From a checkpoint of a small transformer trained on Wikipedia.
Size: 9 layers, width 256, 8 heads of 32, vocabulary 2048.
Architecture: LayerNorm before each block, learned positions, no biases in attention or MLP, tied embeddings.
Training: a variant of Muon for these matrices, 8173 steps.
Each number is 128 + 24 x the weight over its row's rms, rounded and kept within 0 to 255. Layers, rows and columns count from 0. Numbers have three digits each. The size before them is the row's rms in percent of the matrix's.

# layer 4 MLP up, 1024x256, rms 0.0699, rows 251-357, columns 0-63
103:145155154145161099104143116131175136094156075109144153114156111123150135112142169101117109127114120130105113109102148149077160128127148140142125107133173087110124090177108115159167166124174071
094:097139155124149120107119147153127115121170155143164140111116127156127127174150118124077158142162091093084125121130133161140121083127163093161121152110149120126122147147128116147083153140117154
096:116109110149135131146128157114154130147114129133134113146161113122078127121180131136140163145116123116139148155132119163138135125085126098133118133106102081099107134145118142111125135171121100
084:130142136139162079149096112138070153107103153101101115131119120127106125162072149097135133104154131138133173146161118110153139127098133097146108146099162116098145186146162147129118150157130074
101:164134094146128112106137101081116169182139120154091110138132159128088130143137155140116157112124126092116124127133143098110168113119111122122155148157122128104077110120135106116136121157144165
105:121117135144103160088089141099092152147161122100113122144159133129109148098127132110112134117145109141092089162155138163105159144122118091137128170088134130183114092159072160168108085115133077
098:152174190126099135117131102143183118119145076104131097129117103100138136124139125090118162164140128123110147129123136085120114144162120108139161137121106108117168147090157142123105156156138125
103:134132143111109079147099123113106127157114124058105150177113126121116135138155134112184166145111168165155107129153140152151161132174098147125111084159101157105133162127128094158162113117116133
099:122109098124170130111146111095126100153081171139146147113077135130141184140117149132111123121099155116134124196123141133112113178113121125132115131145115094136127152117170136097118165132136130
095:103139142130124113137131097096099112172147135178153113178126146146158118139136139126132129128150092132130098135104151101127112143112168105156095154132116114133097145167141085138182131185144108
094:096114180127103131169133166115129138145128140099111133107138118153097129106121189113120091127117129113151134138145134116164143139158131106100162131105159156137142100107152124087140127114133127
104:136097107122120080148150141209114105136100111157088112170159153105166132064144115115137117082096140105169129104124129074147144115110105084122116124127135096141133119100127103117149152119135158
104:148115143150112135109177125125125133124120136176135153148088168122080142101116130138151156126137147075129082111132157113162109125102131077160126133103130133152101129156140101153116154112130104
106:127103127129125141135105183136132123098188158107117150137131140133111098135088135157150141135105150121138133113126096106111114115165115118098143120156095114108126115126096168154127123110139111
092:094114102123151114119120129145140151115137142119118107121147085115173132123180121152097136124138137156125155144141141113128131096112168106133143157142090145157120151106103125165118142118226147
097:106104097122087123158136143111148118129084130141133138128128117107124102144124138167125135142096154092109149129120099123147067157112134094102099115148142167159143119116122114113088135081127123
104:187120127107071153114123117181120125164130100140149113078171111152145123128125168135149174157134099139138169091112165131127135135143131138114074097145115126095152163107165123123125135149159159
102:136096130076113116138151112152100129130175125155141110126081124140136151144139123144137141168181119127119129109131145077139129180086136143107142138095121098093125118089102129077116147127116154
107:139151148160128147125154133090132142137178114157122107107140132099183089140157123111108107128125093123077127122148101124056104101133180152125063065135128115160108113137128162100105126090157121
101:113106078158161105134127125097169113167095139114083109143144110062133150142154153109109117142108108124110096160108124124197129188145124152115114136154123143085133090094121149068117099161107140
101:145132150122106145133138106170131161156163078108153130147144145131096117146100128124098133068099134108161143104114138138112127155127159096142114139123145164130080172078154139152065126111107174
101:093118132171139172110150156112141154088156108129154138134115091121125113141141159126146141103142136101111107114110103163099145114110146126104109137098143124117090150170103092141118135118116065
098:136095128101119115139119147136141123105118143143119131088087120134155098153147079132154138120090154150080161139148151071132112157132124137184087159128115128089177122142094114099103131175135154
106:119118144109147118104168135140101178150110113107142121159109160114090168169162103101197129150094131119137107139182127110090121123105152144151098116120094110141122105184131169132158110130122148
102:110105098150082110153119160099126111137113104167140143119104085108135134160098092099097114105105142111146104135144103119133082140136166145127137160113183151136128115122136117075131093122126101
101:120074157153143129134147128103194113166116139120116120126168078133151104137135116154097133128143123153100124124141089100139129121121102116144118120113097119139120144124121147127136140142148174
102:100112129139117155156161093156148124118094123131112104086131100135124134137146146130116139097094109141175098062097164143184180099152184111136129145158106127139127163126154069138178113156148147
097:136124157120129125115157105110109142130082073132158160082142166138115125129135107100142127169085109154120113126072171155120095089116097089165129115141135124161098124149153087145147162097101128
095:071152148141091124095094134119099147156117130185135155134125160093147103155169095135086113125148126119104126136115132166127126180142159115108094125110087130144105112123128127178173163078101125
096:171119153135171104109162125106130124145141157112137124132095154124121137145106147098102126140104142132143079143132108148173122089129104109112125069147162134130148154138111129081147130143157150
105:102121149140140184090120153133134164101152157150097124142145122076094142082121096112126125149137117101137129135096109116108184140139155139097129121162158138162172142121117119091164123090144093
092:089127169142118118142103152094127149145140159148095116120129113120118157079073112096123110152120115100119125145116166102165134145143131129139151099105112124083147104131103201141115137160123097
102:127125122142124144139125144179107129103121122141099152178072086098131098136122122142141087138130134130161146130107189142151109106119132162102114115106135099133132122104093112109105099084122148
113:142113107131110149139131120102099107118110088095108087118127142148099131129150126155128129159135145123104143137134145127100102148153155119117177154090174100140105130106177129163138103126137123
094:185133127142101140138130150085171155053086132134159112106170130123083115147169134155135154131105124117129110132137103141095131118136118118128133091135145170110124107148108133191113144140112107
105:126104138148131146145202137118131146101151149129172074144160145160137126112089149159150100093134163130106121148147094153103153110125116127135107110086137158149136142155135138068093157116169156
093:119136148089154148143121131149127126142151095110110129140127134115140123147113159154101107152138185140127143108105118107122088150141136099138101105094139161128119125166121151091106123126103109
097:119141156142105141130113140098120144120101142148123116155122114132118132127126133168131108153142138140140112111128138126141125120105152109146107117134130121141121130156128097116099099138223136
100:097113099097118086138126100119158112132142125160207125116134124120102151109164177110107132143105116133136138129134156058090116116113146138180110116121152151107133114163114149098127142150130148
102:114093167165103134113140146147157159117149155150168129140136109137139129144129139102150112131127118133169134142084119147132081103150105098134162159119110154124133130070145145101165150190143168
101:133163158119158112117116194076113129140135138154134096162134126130139151162090137125163138090140104151088146081090177123151149160146107145111114106149136171155113073137105111128140121122114121
099:110097101112143067151098123093108096113141137089143134146118108133184174127107133105125132120068097122136145094146099113117117124125127160134144108130111091122138084141124159156107070118186106
093:117143169150118143118128144132122097108123109177140143096127096150176139167137120138150146125153145122126166122116174131123133137093144107159118102127145139163110136172142113112111101158155133
098:142143167136141150150147169168142171088118151093138169151110123138117188118157126111113134114113117108090085072112132142122114151160145124137116091170082158115198108073100096102117099143124179
095:135123130102170156151113119138110134101138154136085126124178114083119141134129106120082110126128179126164120138133121147083132143130147109123111132116094162153105119117124108165138157101128096
108:111124150128135127109111133127072139137092132136129100091135151150069159129116125100180125142121155127134150128084124128089128140132156161160166080142108128132152150101131124138138117097115072
092:164116171116097104145116132098127131107110136184129108094165093152138115110143183093155108120162106120089097104110152142153089152156107146132162105140147162137127111160121111114120115144130072
104:122126088119158094110124150145119105127117098161083091139159115163147122137095119114097131160142154113162173112116156143160134138121114119133063088139170141118133123140125112125135120130114131
096:115131174122103127135158131180155103142121105151093123124139096115112111139129138110133157105103121085120133173155128154129091132120162137124150135152110149142116099114165139143109093127143115
100:125144138135090129144129187132121208153139136119130149140125159104127110136135139116125131146097076122147116136090123103136146139128141134136102151108120105122104122126158105177095104165153114
108:104112139102145134128162127115066191103092128109108114166134151181077149095127106147167146114135126123114151124149098167103127117092143150129133133101117078131149131134106119138170118140176079
102:102135131127152135097128120075142196122098096116132157092132143085126127129125141104144104115126136128132103143125122137088091137122173141128141124127090100132121156132146135090123064151127114
096:117125118106164122105131110152091100140162142136128119169095158123162092127106164158112106120121125116168181131103155104129133127119137125164100116111141070109130115191132134172158135078124107
101:145115148129084110133117116114172120137142069151135149115146144070089147152106123117139150129182151092143162087109113151131151113167145154114148132097158151124144126114110131077121127133135108
093:112148134140120120141122097116108177133116125127131106132100092146155137073146163158116113143100114106146127116093171164131072142133146174158141111101119145151114152138143081132141078081131091
086:131093124096173146133108140109132126135154118124092129142131155130131161144117126108156177159102114141136124122152147104114139115111128135120162141122180102156138104168152095144085117195123115
101:111097148154121167134097116095171148145093100126150124096118144126138130177099125122145119114131078144148146088137142132153104151129132142135120121167107119125120135127118146098126107100122102
096:127127140099111099135139153126108116174105136156099157169140126142169102162130123111141120098069110137107112157127124132119108140147084171125144146140127151146151078121110147120036126131162136
112:140104162147120117110207124143137173116143098130096103133103099106134115131148152159153131103120155153153139107113131108144117158158119113145140130119133151123153084140150078115137118156130123
099:128164150132136099157121150102121134092142118135126117109126077170083167114128108103130135148145125137101119105120176159129128127118123115101149077155102173120122137141124108111137139141110139
102:146109210185180119081141119117133152126155113132118142142141141127094145091112070125129136126120120084086171159100145080097135175132114090117097116135111125114153120140142149176105112112117149
102:134122059125152103144156125129136120114115145150152086152070117162147114141119121152136135111134160115131145136125124136134156100083112161094134118129144152111111123183103118120097134129168126
114:148128132110123160101122102154098173087122166115124126113126097097117148122130090156120117110114142098142181171124133130130122118112137147128164093176057134110098119130123125152157175126097103
101:130150172147170113096111187153121170184125119129144143109101127093109158103118140121100173170148085156102119127098128112121123181107111128183163129165109152110141096102120118083122176158153144
096:116142124121133167141132149123123152130126131165159131107103146093174148132130108145144114149141102090104187117101149176087106144127178130175140155135087135163132133127130153108145130122118129
105:150155151085103121144114120115138120123135135142102092134117096141141110096134117177134146113116133115126134107127215088138165143120115144127119113137114150060140145086158124143133102092116108
099:163078171136126104146153117117140096125118152102148145164124133156114162139182148157183133096089151098136131122140116085143131101129120161116164173130164133151106125092117137100131128104118120
094:124096105087092092112108131147132130132149115137114165112168117145114122111103106169154105114129130129130139182135166107125130132181108129155202122149107130105133108149155088151127122157108115
114:144101132095169151129158160110123106138148083144098093110178114140142123109128145085093104090158100084141126139140122129118156166104125134152110104102108165180118121134131166147094159121081142
101:119169151153139092070164099115127172165141118100120115137135070163124127087160136152150130106121091136115128133135167136140114130106140102137178089105097087154121109154105120184119130098142148
103:140132168106126078123155149120131133128128126174152100087144139109184140085106099169168101093151115115092119160117125105132110152127155130105159121115116144157118127138096123133128130160098107
115:128155108115120140139107148116115124151172099141154135158160175149157106092194105121110115064114055166105135113081146142093095127085120140126173090149127153181150117101124127147112124121124095
109:113113141141151127192139140131135141112135113132130138108140164124118077086150102133104139104099158124098094104135131172158138135115166156174158115062107093136120119120111107173115148109133158
104:098136087108131144125152144136126105096121120127095115133142108150105158143111188136108098141133106142128177121117085141132147142132097154119148078090149135125151162112133113123157160155078098
110:118144140098122109075099114142129144121181126124133108131118110166175154127129117192112154101106163158135119184127112124123147152128111103084175153138091106126094103118117159062149137131110114
098:109102159131137115114147155117149119140107158136111131124138102166111129140099114121155136181138130099140094128164142117117114115151129121124131159119138148093143141158086130074114172134134116
103:131093155143107156135114101116130171128135118144192115121131150164138155143121123121172117077118131160138133119088125114097162120145199119128143144106122112109163104142148139183110125126094112
100:097144139123155097137140148136081173112066107140142134129129120128130107115115115170150170139119119091102172077155123100102110144124137174136122165105174126120115111119151127121114131098162131
101:133090146129126141088100088107126114159150114128190142157158092131157111048108128072111114118130143143167138108112109117118126122123143138136147135152117127134137108112117134124114167118150158
101:116091142129085141135118155120135172112071128114181111162130141138128125110110105131153106109094148104159112150108121164122129143115097081133173111097108134139140090109132134150118126105164113
096:034118124101130115174143084074178111120117144113096137130068132155110139117144084107117086115170123143118136133108123153122115106094132090166123159128138148118121114118128131115079105135119112
105:193126087161151105149143121102098123125125133114113174127169147153094164113135142134115122125152144125140066141147097152109115093080125138139167136172166083153158118132141123094104164147131134
096:121110130090122136114130139099114181105136102121123142144107112127149156091168122163072092161128104138094156118172175155117092072137193174129125119115135147153146106162119145096117141115151129
107:125122061121130151122145140093146154143138131170100150136175107183135126119106144083092129110113140144140124111102113161152137152118120122126137151137124108127165132141084099069101150122138118
096:148167136169084068133142164125126143152106141133149130114132151102144164126139090129117121119127084100160155142103151156139065138144084163109132127132126181132160126132155125127158104129130121
094:115111122118139125131103166128104120112099113087140193161126133153143136109131130098124124112129129092137098090177161151086115116158145121112136148134089122126110122143150141129097147094146136
097:127120153121143103112077143149107146147141147166104131125108181124098168112101144146113110146162140129142123192150169154095146128144141153143123138163174082122111151080158109120109122127072112
092:105098153160124148134081155138162120131105113107124136153126178134119083169108157122119179165125084139139139115146157154133103088083141135121136140119137084154139061187143140137110139104122106
096:133158140082117105078118131074084130136090149148141155146155125113123122130188125140130103136118095163116131125151112130135145128112094120171099130121123132112176124152131149106179135134119117
106:136137156125145126100164151097133076136143148112130116112152122137119175107102133141130122160113121114139128132100150139158129148119134121120118097151166125138116092126124130118099135175141152
099:143113063162090126125156154171139139116139137144111145108146151142099184130143145119146134124129089100114126143122148157108104142121114122136176102120116132125123111128126127166112090077145143
094:150104114101093087153130122100104104121121162091094118144115087144145159139078132131129132122130127145100113112136110145141132080191081185113159114122185108136148124120107125084116119147136128
093:130104150154142158162123172118127112130127158106131109088110153141118186141093138153148121127097125152090131149120160134141145136146134089187127170142122082091113120126125115067145124142085121
103:132133153141129172102139144086133124148101109145139160122136140079114085188151092129164141099122156131136131145103120133114157183174115138137133128125156125117154106160130123109130074131103101
099:100133112115095112130151109100124162129111125153142126120147128123101068111131180139077082125128149142171105099065148163099148104132119160162148161103129097130138115128082156155103149115119142
106:171119156141118140104137117125139169126123167133108120140109131140147151187159139132122111158103111141122137095152132119079142149130164164140114104132101152082130172128161109105124131161089128
100:102100104113139105118147106115174119126112089109144140138155142103143104136127111139160104111114136150111106112138100137131157112133111158139147165112130145143121078130144139116121125144107131
107:124082105166088142153167149102114112089090128087125123137105157141095121148122136144108128139099137124153174138163132128144175106118137159128145116150122106112101139131111106131180142123124118
099:100150134128140092128113122051110179130131120194157110106147151144132170117118121123123113154124168116137133116118091159100118118132110179139130112122136119118094126142168110100095153134133110
098:101161150194118122160126150118127122149102146149128134153073146096177166141158144112131164103097146114112133146109174162125148147111142076104101140112133176131116099061157119130172100128147149
115:098116099129127120142149162104144123101117119176117162148153102140121133128169113137105122113151149144145163112096116115091138090136120094099131148150149146142117109176111112103144134132174131
106:134130105149113116146138124163109140137116158125124134110105131130105121109079082139153091133120133105121164144161166118098142107128144108150140153111089094131154146149114140115123167107120125
092:132141119132109102073134118088087115133081110172116182133138110114110156106125073094114128139128138122176128134105140100151109146133114152120159107101145132111100121102098115098128082142102123
100:102103151120134080091158143129152143114104095111114191121149154117174152151133124146100120127113130117120128135145147145085138145146144127139194160166096113080132149118147131161147143082155157
107:145129147126135131132095131131155185157119142125154134131130111166082172109145135092139142126076104109134133144107143111113144149138150075102150125088162137153125130110081114131138169114161106
090:129112137112160158056106135151169119087117113116152118129114128128095094105140140132120180142135125106170086173102120136090095083078129145149087125121111125125140121166136085146107134146143114
096:091120143119101161160132104114139115129142070182097101155134159142139150142095156135132118112138139164120183142145110150132140113140065142123123120114138085141138170147083145127106135151096122
# layer 4 MLP down (transposed), 1024x256, rms 0.0658, rows 251-357, columns 0-63
108:123130128117121132122141141141118124124152155117115096130130123092101187092157158123133122097116138161146143137122057110183119154130194098071135103134153099118117137133144162121144117165151123
089:169128113134098108133152080118095135124107134090142068130149171137141093084110158111136117140105130154140155145106107161150114156131081133160092098170125148125163102106124131163146092154093121
106:123159139127137161161134127152154123115121122141106104152130106153160103101105141145155160137125111148124120124119154190157127114175148096111114140110150121125139126095138108091110186140098131
084:134121113114143112156138156129166118100095132114120134116087137176079197131155105159097110097139156158114144164148137127095095113144129139109100158128143081139090149161086123157156143135129164
104:119129128169162109134164101168111105139184154084110147114090126148136101122132135117140098107144124123113127163145060139124120116131113159125127146102127116157116136183109140102119158139102065
110:123146103166133106073117127098150098087171153169124094172157095089143128086113127159118120152140151157131126157091109141137171159106128117133139175139166102154146117131136102138112095139147083
098:125155091131109109072113088104125124134082082133163147132142161111126090137134079136133127136189124117159120129124136122130121098104130095155182185146093106147128116110139178151128094117078155
102:146154139088124130088124137164086122129145135149120125118158164134121122145122134127116129171082139129122149119120113193105129167116133166112068127107095129125132076152135138146118068154115117
100:158128112140117070132094112150156115117090164093139129129122149127096086145108134125146112113165141151122120111146118084153123146151133116076091062093172138130132153147115131124118136123124137
095:107103112106118088148148118153189102125169138119149144115133087150143134097122111137091096152106162170077106079149140150124152157077160150108119117097132148140125094117122138129165120120120173
094:156096109132152151133162150146109130116120083142099111127107146158154120128126104141154162117188147137134176109151130128117136074092168098156123132100090130095145119117112138106134115134105120
102:112114117135097120156161149102117158110101133096158123142124144124111146143105093083115149133115136145129195134154084108153154132135138165162144141122121131123133114132093118125156085164140132
106:101130134111168131144112118088139111118190103107131154110127130133142107142133128143113124173099119117106134127113183115129148147112097138141131123106133180155142129134093128125127137114103120
103:092171161120082144121138156130163132134111095168157167118093110096123130106115150129133141082099143128157096111149139143131128130114143062145159141147113123114123143122112142145155110130151105
094:123116091109124153110130081116157086127186074127179082129165091092096087130098151185140173082130135115144086114142125114130143085133115149106084121101135115095103176119131101138133078149133139
101:142095146139148135142066111125109140113092122089109154109145168145095127159100120117172131144128111133124111158125110155109120098099110168170156111086121154146144125137150086145159077147109169
104:156145180122150139182110116151131141109114117073166176143140165118141141100098105117146078142153144121150106164118125126113161136122081159133157110154129118136136133149167162146112131131119126
104:151112156149165083110102177126162144137101143145135114144174113138094112118117143131098116127124131118147135126134142143093144115135102137117151080142077119135148105157133124153141151115138137
111:146138141145130102165092154120121102072118137145116159142091117114166133134142108124106126120158140111115166173133105127119128162119129141126099098117109130113130099121169112136112145084136142
102:118161150137163154125102113139121147148154115156127119130117106131154148100145135161107130129149147137093159140135159159166103155095118127088104127102116153109138075114152149141125098054125104
098:128147115109140114078106141180136091165146093111128115115124141136128103140102111152142101132185119133134144110132117113120104118154161137152130126092112124107110090132141162150089100171130120
105:115153139118102133123116139150102153160140161143124131139092152150158150130099117117128124146155137124180113138149116087108116112144115115123089148140186139124146066121119107109156099088165142
100:135174102117129133105083149134103142123150114138137136145183176124150139115127106129133148130128083151131120091134142123075101094114101151140162112143075132139110107138150126165123123107118135
104:073152140105105079113146093100108162159155118164077089114132142128105144116140136152115164123124164135121126170157148083082117106123123154147157104160126127118072162134112157122131121086127135
099:147139071107212142132155073084176122145123149143136123133164092144104130123135152128109137159084163123096082116147143129123134164133127099130085167147142107121143141133131073137125154133108152
096:109122134147105116160136136143103133109144117068109099134117133117098124113183138157159090184123132106144124103113123146194136093125113130134136140065090089171152152157164148122126123089113147
103:128116113184125118101135160104145092137144104096112118139127123117107117097121111151112137129178109114067141159143126151089098109106141127104149077123167142128129095106136159133118086125163146
099:094157122110142129107094180165125156116089126104160127117101129124122116149099134134189142134172135153124111043167081118127102122086134176100124107152107106118089165140133141131078113144138166
097:116120127130139119136143112111142101089098096093130145111117151122112138096139127107123159135131087111135119078167123113129118132126100106087187092083145188109109174130108174127134103130170122
094:098089143153134099144115162132141151094154183095218115101149110098189110128151129117129150111137151173130161135073140098105107149106101088129130168115152110134099113102098100159124106099123129
104:141126156086129113148135105079132129146145095107139164140131111157117124145162164133105140104162126184138088109137153157061121156174098128174089132154102152106113140142117139114117116126126127
094:115124074131083112100134137172156163141113131086081082148119132139116130152116132183130072118105132143106099085167159142130117098159071142126104128156142108156123130140115114111127138138138150
095:115139121095099121172134147159100136151130140093137159170135144141154139146130131138132146154179106152147168097108125142064106076136123143164171108099111117089127137104125134111146153164150134
111:137155122101172114132139135113123133109128100124114149172184125179068165113157161127111124124136167082113103117157109109157129107147115120141114067134112151111130112125132162113138107114151115
101:108152140078117151130132115124136148106128156113138091160106073120142093102080141109106135120165143129120154127148114091147156145146106188149148140133099108129097134134099123107134141106106195
102:110097119144105145176126183143153138120089138115144123094092138115131111153108147131181150122077106151139148149177167093121162199101122127103166117151149123158132120105143154156109119121113145
094:121157127131113093156154131140143146163123144146109111110131115079133126162160115145114130159128092159114174134090143124132131115094151112118082120111118114170169165132104103088140151134147116
096:108114124135127091131122142132121092139124123122164112155122117109109140128119084114103112115155149140104166107133122177125114140109153098124131163124128115151107083097112151116163160096133127
098:083115131143107093121124098074157101137160134107106163139180151111160130137125117121103113114168151121108119149142112102158133133124143130134147133167141133116131120125158116137118168155194165
097:152127101167133089124109113118096107127117176164095165155113143126155127090162137117117106119103154134115119138112056136133152152103171119107109127128149158134143149117152126101118098130150108
107:138153124127130142139130086110109190117133084121097133071110110142120133123178141162167128126141135132097129142148130133134139138117144085154149110127126114122132155163124134126159160158150101
102:125169128129119134122151101170136126094120110152112139130136104156136122100157131170154080115100147108129175146173120092138126162119140144100080105138121118175150095083150101125120171114092166
098:143142139114090127131132132113114163092085109130106111154127121153147092146108166090108110130135087149147120111137133131142083139128090124103123137138129126137119143096144135128094109138128156
096:154123158138119173140118129117138114107122141121142172088120117093151105119121146107097142147144140140110121126111118117143123118120139155092109099099192122155093173124160116149091136109121155
097:131131134130137113131166112130148142081106134096124168163169127117117138085123132155102105100094124133133120093176125150133174143146119115093124114127134172057138139120136120115122141112156114
112:112147109128093141103149138127147102112177168126112137154114150131112104128088141084096089138097139116108141073111127094114125160095160077129128146124142146108131141144133165117136187151114147
097:111106098136143144181116161101153121102130105110157139133129138140100132101125112111084107124073103124103123123134110103115152133128091149143172119160090137125113129091122159122121118121121123
099:138187107148138180140103106088119149091133137097149095154108121154096134144126103136155126143162083134169124117148088115128128091112119138119163146149143126138128160100142123125136142138149144
099:117122109093122170118110154103111112095152133092158101111115144110116149092093161134106160142171166145147081110092103143144167121114085166151152120178156157130085071094178184152116108145109152
103:121109141164136109134130145158108134126110136143102133131131123118103123175142120122129134097133140163110141092109110147125120130150115106098148130135174144174110161113159092095178102135109144
101:108142161091089128148160137159120155134190162127133143143145071109144102090086093083112135168153086117142088126116123106125141147134146151166104125103118148100150110142136145122109129090133137
106:120099104127101151146155101129151111110111146177108112130133131126162114158096149116104127135134098086137159128112145124160158116139120139086101133077121116151125126120149104157146110117105149
097:096101112175143109138114132121140104096157108122152104105158150122111101113142111096136131147130175125121086141088092162119154108115139202142144085142091131152104135132120140162101109136144101
105:112139125109175129143082128159125133129141135101141149123151119150101159133067149127126119163175139140161131161148102118110141134136138099141137134119160177114118109096138151143119103132108070
096:123110096137114125124135147149135121137119113148121180104087164138121139156121139102112114108117103162108118103141066098132131108098122140155098114107189096134140116147141143126125150128119131
089:115106118108134149170127119120105132157112137098108134125122148164113145157137135087124159067173168154122103156126151113117116125151147098167149078137133076092127111121101171104129136102135119
099:139109105131079148131083119099095172159115153183144135103141104096086100084165131175159120121117079119121088104140144126153131101109120132143161113156151146142087179118147146117155115157135163
097:141119163110130142122143132159171108144100151135101132072101089133131115117128106140098141123117134142115140149117123135163141136090158132088142110067128152139194139073106085105127094132134167
103:117109135138154128078169147128108138142137062117110083125095124144122112132119143155154077118163158105190159138114145151129167130130134102194135140103153103097169061118144129130140102133092100
101:139147138105137161158106139152123137126131123121127163151142151140117140113102095144127110129167139101107154120093113104132101121113136116104130130140087131114116139129085118128145140088112092
107:145138113172120127147130091110120120121098161153145108143156143123109145167076093123121127113122140161151116138118131130150140132099145167103156118127164113142109120073126122167123095150122120
096:120130107173125153117134138147130179096125099082091145136158119131139135148146152085149119134147092096079133162098167122123127154175160109130092117179100097124125138154133125119154131105112134
120:129107125161087125128114140122120158103139179136139145087116119103138154088150137095112111123164154151126129130119154142115151145164122142104132116137121085132094187104114110102097073141137127
109:127117152135141120126134127136071169104142114104149157080122133149122122118090127148137159105121172076137117112139099129142152103131158114117113103169130157136129144117122108157124130128112090
097:117118137134137150167132142133113160154138165117121112109118114147114122118119143105195184155128131118109146135130158090091111155114092106103111131145145149146114152161100092122164104149122138
106:152137093100111108095120118145155111136131157123123151134129127083102150175122112103133139111121103090139144120149133147136121096113178151128112138143144095146081139129113151147102092144134130
095:119142105152110116148116131117154153130125124094143165134139161139143100160153136135118097120115115164157165081131139103166114123129122128129166122129136108109113130118128108147153137102092143
093:164137117146103091153151127134139112117132110115121133105070089119156139142140173144141139121144137115128121106135078134141119155145130114111145123097108122115106134104155110129096123102156160
112:117152147145131121114143099127138130122101124123117144102128088103145124116168113133091133136183114117128124076106125103136141129146142140131119071114131123126136120128140127152146159081108080
097:109108169143137136163095188109127105104081139147137081121125115103110130134152125094079078145111168118115118133130112124106109157175121103120111108168128128094139150119135123092095095091176143
107:165110137120179158139105151142153124061115125164126130139085197122128130115162149110128154062121143156112096136155131114110087167135139128133114098108148151096156112096118105119122088145125184
103:130100119113146156132096133103145111129097148151177096110128159164050091138081163132127132120170127103141108105134111150125156170119129170107090129164103130139155144143106133085157144126123093
108:142145078133135184095118083087130119126126143165126137152114171108103112094184136155093129113109117083147121147140138143136137123133100162109133124121090112153138121096144142146132123127128127
109:102151142132122151136098138138113109109146134123152155147153110148182139087109117175166181130067065114111146136117088141109070111100133143098127094115105116132120147170113169139094126133119119
113:142170173155127147118107127124112088129083111171145120117170104160121150119121135091104127127160153107153153133088149136166101127117106109080163132144162101112139116138135153122117156102130111
093:116119111067145116099106094131128155092133107095086178139105154153104099132137134136147149134165140145130129117151135138138101130089139152084160133071115143079167184110150139125147120120139097
109:117154123164135115121158134140164113115156126128113141125113149103108140150128180118140154137108099098129168111108136112136081144135143079151094075105140130121150085142104155146150168130160091
104:131098119127132153093120159102122150139144137127122148027154119103141099109144165137113110178146125156108149108137149142121153126131181133168107141128103116154194119147139157097130091137156113
103:133137128116144151084094117166164143063135138136111091109069138094163141161170139095108151102101146122143114120106135117167115117134142100090070148138150115168105125120124128129142176120153160
101:108148093128095124126120117152107098128133102174108128098137107103095106163109175087101076121154098087099142137103120151123127162090118160119164153116135116143153125141117109112141107167093130
097:170133189128089099124155169116113142144138068105148101158197122101130144098167163185119149139141116158125116095159158117145174160162110152066149095153087126185126127154092118093120146135111129
109:143078135152189153121099141114153150126129124137103168123131121084143166150122113119092090102096144093148134195162143130154086116129175056113118163103104142114129144148134116109155107135164156
098:149140088135139110141113111138119131108111073148121123166123141145112145120157092117131120156113138148168141135158148120116120143125127113143117102174162124084129146133177078128138119160138118
102:089150154108135108182079124147117108136148099128170149130128124099121139095133162181058139113141149120142126111156141135111149123127112137135113189194132135158138145100155068120117122107143115
097:116162129078114172147093117104174147122111110153119098103117136151116111121128102138113108152154153139089094178166090089179155142108150103150135130142142140130089121166143121136083085145140111
097:144111120149103058129104118123115123129133112129129101135095126138085141153100139136110117120132134176124101136190135133163080124121065153163096121108132182140145170122138102138110128118147128
095:133124106130079111123095119142128129136131152131135122097133148117077131098151156105149135108165124139113139180103129148114151136104154180127136126113117147121128105141108126132173130144137123
094:149159108077151110116166120121100122105150142112115134156159127145143135136125144111105105167088083093139134138149123102117103156104142101189110147119144121157135114096101128107121144127148156
093:107084089072146121126103152121099135133126100169135169119102142125154119151107100119134129133113130136163100094111127098133119125160126137137128116117104118101158115177107114122116108110085118
102:166103125119134085155146074129111141132132143111160101109138150117125078135109127158081120139139158132163117150081146130111128134118084148090145153153101119097112126170120138153165168124148112
105:098117117121135104170149106125137115144139130145117133148121141120126195144175079131154120124165137171100125120079150166131116171114118106115142127145111123110144165143084127072088090156099102
092:149150093137154172178136109181116097136110162118119128111137184132141074161181159147129108089124112149159128120230159102091109110121112112114101141128136135109115127145145121147115093159125150
098:112099108108149063128121133164122080089085111134141158117090130129080134122122114128151142110131084088112136109160103113086162127148108168126140131097138159100068123092136139119164127153129144
105:108113129177148096135119138111129080133154106130079183132111137128134130129194173097128086101158103134096101129115131150103130131110152111142079159139130131079146143119137134131169094123141141
097:133118139115130114095136136154096158204146112140120101085110135119132168103134186121136127142156104106113129149148142123135115161122130107104110126176094112133142106130140120155157116151175112
104:083117128176100168160128093127087117129113161085125105078079063114112149126158118139130156130116086126148151133150146131111125136122134140143098130122104153152112119145163127093145122119126119
099:144119148185148156133136138119103098136098129103123151100122091153090166114136145138123129121138144141161097148127139114128075133116126121105087070115129141157136124096074090122127138096154131
103:086193147122125197131125142119120139143126151107136104114131116129110104166128149132136139133088118106039105156153150168107127151133121085116123136122147144120134079124124120128123093128120133
101:137124123131099145135143204157098161142159140111140124190114165107095109173119123134101140137113144097129131090164097096185187148159124113128107140097161124126119168123125176118120093097107137
100:148134134169100120105160169147124109189127129111137105157121139119124107152125081149116117102114122132105120128122097151142125130124110167139140136102102138135107126130156182142146164152156144
113:097144164129114121139164112092177142137126116149122152144143107123165099073157126133085154110126113148061105126094189096145106107142141117132151101102143128157078171140091113150151134124168097
106:112111128127124161095132122190091151123153104153144138120123129133083105149119098112111073132115141156142139117164121182087159159130093129148150140131128076126133142133116121145100136155060113
092:122081120124110130139124142169128143190142131097090112179106153162096121105164098103145136168141125122155110131162084151150135133131143162156097096118118096161151169073146123117085147107168149
090:133129144125123146136105102127192132110115123123166121096144091129149116150167135096159120111145113129145146147166110076157119162137111121145154108137137114118095133139114167122121149121133159
109:128188129128194167193150074156079087152089133154127113136143105098094096155131133120128119110137125150107153112113119118091152150098124154131146105110126145117112093114111136117113129155113121
088:149171118105095105149106152134153122151085087159124094144112136156121146139111142150128122118126096128148106112186149129073104146078181155093111126118090149122084154086144141139106093102125152
096:164161155126102127135155103135147118128167124170086105113106101159145132142124118104107135115127139158126070112155128148095125151138125149155152108136132142137093150087132158109107085141138099